config.yaml
num_hidden_layers: 10
hidden_size: 224
num_attention_heads: 7
num_key_value_heads: 7
head_dim: 32
intermediate_size: 768
vocab_size: 1024
hidden_act: "swiglu"
norm: "rmsnorm"
norm_place: "pre"
norm_eps: 1e-06
positions: "rope"
rope_theta: 1020.0
rope_fraction: 0.5
qk_norm: true
attn_scale: 0.331
bias: "none"
tie_word_embeddings: true
parallel_block: false
extras: ["local attention windows", "shifted keys", "gated attention", "a norm inside the MLP", "value residuals"]
init: "normal"
init_std_qkv: 0.0461
init_std_o: 0.0103
init_std_up: 0.0461
init_std_down: 0.00557
optimizer: "adamw"
learning_rate: 0.00248
beta1: 0.9
beta2: 0.98
weight_decay: 0.092
lr_head: 0.0096
max_grad_norm: 1.0
warmup_steps: 530
schedule: "wsd"
decay_fraction: 0.362
decay_shape: "linear"
final_lr_fraction: 0.0
batch_tokens: 131072
max_seq_len: 512
doc_mask: true
train_tokens: 548900000
max_steps: 4188
dataset: "wikipedia_en"
Each number is 128 + 32 x the weight over the matrix's rms, rounded and kept within 0 to 255. Layers, rows and columns count from 0.

# layer 5 attention output (transposed), 224x224, rms 0.0703, rows 11-16, columns 0-111
[[172 102 142 144 174  77 116 163 162 135 126 196  82 120 159  91 141  88 151 124 100 118 122 130 145 133 141 131 104 147 103 151 163  99  95 112 140 142 168 151 138 140 145 105 151 128 101 134 129 135 202 135 110 134 136  64  61 108  89 131 133 130 146 122 169 124 121 206 136 111 155 126 137 120 146  97 142 117 152 125 176 128 131 144 146 166 157 132 180 103 105 130 171 152 124 119 114 105 112 124 135 163 162 132 173  64 108 122  75 116 123  91]
 [137 136  92 181 116 117 166 104 129 110  91 120 124 128 110  88  99  91 164  80 106 127 146 112 120 104 149 154 157 164 191 126 116 137 111  78  82 115  71 103  40 120 148 105 122 123 135 146  92 142 108 125 171 157 138  92 154 113 147 148 136 150  91 126 150 150 157  60 153 100  93 136 173 118 129  98 175 139 129 130 156 132  62 148 148 144 156 180 177 157  82 153 137  96 134  91 187 168 139 151  95  87 120 106  95 141 175  87 138 100  89 144]
 [165 169 161 136 105  83  74 123 132 182 170 126 117 158 130 131 169 117 207  86 127  96 143 135 162  78  68  80 149 120  42 115 142  67 136 177 164  82 155 156 116 102 168 191 117 130 126 110  97 121 105 167 105 132  89 146 141 164  98  97 119 100 200 108  87 114 112 129 107 122 100 148 108 131 118  63 119 102 111 149 130 146 204 103 113 113 100 145 109  49 147  75 170 160 146 115 142 151 125 159 130 158 136 100  80  91 107 129 132 106 133 130]
 [142 143 149 123 106  91 168 111 108 129 131 118 100 109 152 162 126  94 145 156 103  72 108 181 122 140 173 132 119  83 108 115 116 190 125  90 130 115  99 116 107 188 153 125 137 107  67 155 179 127  96 102  93 110 112 103 171 166 102 128 129 146  97 117 111 133 133 211 130 114  97 129 100 134 173 108 152 154  97  96 127 183 142 112 134 112 115 109 145 143  87 140 175 112 129 149 158 154 125  83 147 139 152 115 168 152  94 117 138 129 149  73]
 [129 171  87  90 111 129 173 116 148 159 166  82  58 128 123  87 210 118 131 118 122 107 137 138 171 121 108  83 155  99 147 129 126 122 120  58 129 162 142 167 124 137 128 180  98 132 141  76  96  39 119  92 103 133  87 156 139 109 111 142 103 117 123 103 160 176 142  97 151 111 158 149 143 121 132 179 180 103 159 153 132 158 198  98 143 168 134  75 184 100 109 116 130  95  98 152 129 115 134 129 221 140 180  87  92 142  94 151 128  96 170 111]
 [128 129 123 108 165 112  91 115 133 159 160 168 113 130  70 112 146 131 122  50 140 182 147 186 132  72  67  99 161 142 102 118 151 164  68 112 154 113 167 131 109 126  83 111 148 146 113 133 122  51 179 162 180 101 130 100 114  97 177 172 200 106 139 148 179 108 142 125 140 125 111 171 194 174 112 135 164 134 108 104 135 194 128 121  50 140 156  83 127  69 111 124 143 131  94  94 154 142 161  84 145 157 155 138 131 140 105  94  57 105  88 185]]
# layer 5 attention value, 224x224, rms 0.0723, rows 12-17, columns 0-111
[[152 144 141 152 156 200 166 114 140 149 124 153 127 134 154 126 123 107 162  77 148 140 127 125 106 155 143 126 163 141 109 153 152 127 119 150  82 129 118 164 119 122 117  63 124 148 176 120  94 166 140 132 181 138 128 114 129 146 117  95 131 105  51 119 180 128  92 108 120 108  76 126 158  26 197 173 160 119  81  76  84 100 106  93 128 125 153 102 126 103 111 154 167 216 108 109  70 121 111 112 111  60 166 168 121 111  90 111 142 165 149  84]
 [130 153 207 165 135  57  75 115 117 100 119 115  87 129 178 120 125 121 109 114 119  59 136 116 106 141 166 102  69 120 108 116 107 155 119 143 163 124 149  97 171  97 147 126  75 127 150 119  76 103  94 156 107 152 110 127 112 102 113 135  84 131 147  90 110 132 107 121 139 170 168 111 137 207  94 112 123 105 103 208 156 144  82 111 156 164  85 135  61 100 128  70 151 132 148 122 191 103  69 176 145 159  53 121 107 115 115 129 153 123 153 166]
 [143 142 161 144 133  79  58 121 168  98  92 123 104 119 120 155 146 134 110  41 117 116 151 116 111 161  97  70 126  87  96  94 130 156  91 127 139 127 174 149 154 129 132 110 163 128 143 187 141 103  95 112 141 100 100 177  89 167  83 171 195 105 188  71 124 101  78 160 102  99 158 137 170  52  70 118  17  94  95  78 109 117  68 107 124 120  82 136 120 162  84 151 154 150 134 113  78 189  80 161 156 140 185 134 128 143 131  94 147 136 155 132]
 [135 131 133 159 145 129  91 132  71 148 119 125 142 152 141 119 170  95 106  88 106 120 105 106 148 153 102  56 129 158 156  81  95 146 139  86  80 123 115 137 117 125 201  89 195  93 140 143 109  88 156 132 149 146 124 122 115 140  83 164 147 115 179 151 136  62 214 122  80 137 116 118 179 148 158 218 110 121 102 159 159 172 125 124  87 112 169 125 169 113 118 118 168 154 130 152 130 156  49 101 122  89 154 168 156 133 130 143 153 159  99 143]
 [156 124 131 138 120 100  92  93  75 121 118 141 125 182 156 142 108 153   2 119 106 128 156  95 138 164 136 101 232 187  99 143  93 175 100  99 164 126 138 122 180 120 103  80  85 128 109 128 122 112 139 199 128 138 169  81 123  88 106 144  84 142 132 127 147 106  96 169  60  95 162 141 137 173 158 128  91 155 106 162 201 121  92 158 133 148 143 137 139 116 121 147 169 105  96  91 129 109  69 120 148 111 113 142 135 136 169  78 137 119  48 149]
 [100 128 118 125 140 122  50 116 102  98 108 161 146 132 134 119 166  83 112 153 120 143  89 190 121 122 109  81 105 138  38 119  84 154  85 200 181 153 121 118 163 152 125 111  97 138 161 145  75 121 118 196 104 118 137 111 132  84 151 135 121 147  95  75 116 123 121  88 136 115 148  99 182 147 113 133 128 107  96 150 142 103  93 140 168 104 129 183 136 135 142  91 117 100  73 107 145 162 120  71 139  66 158 175 132 217 133 118 151 128  73 105]]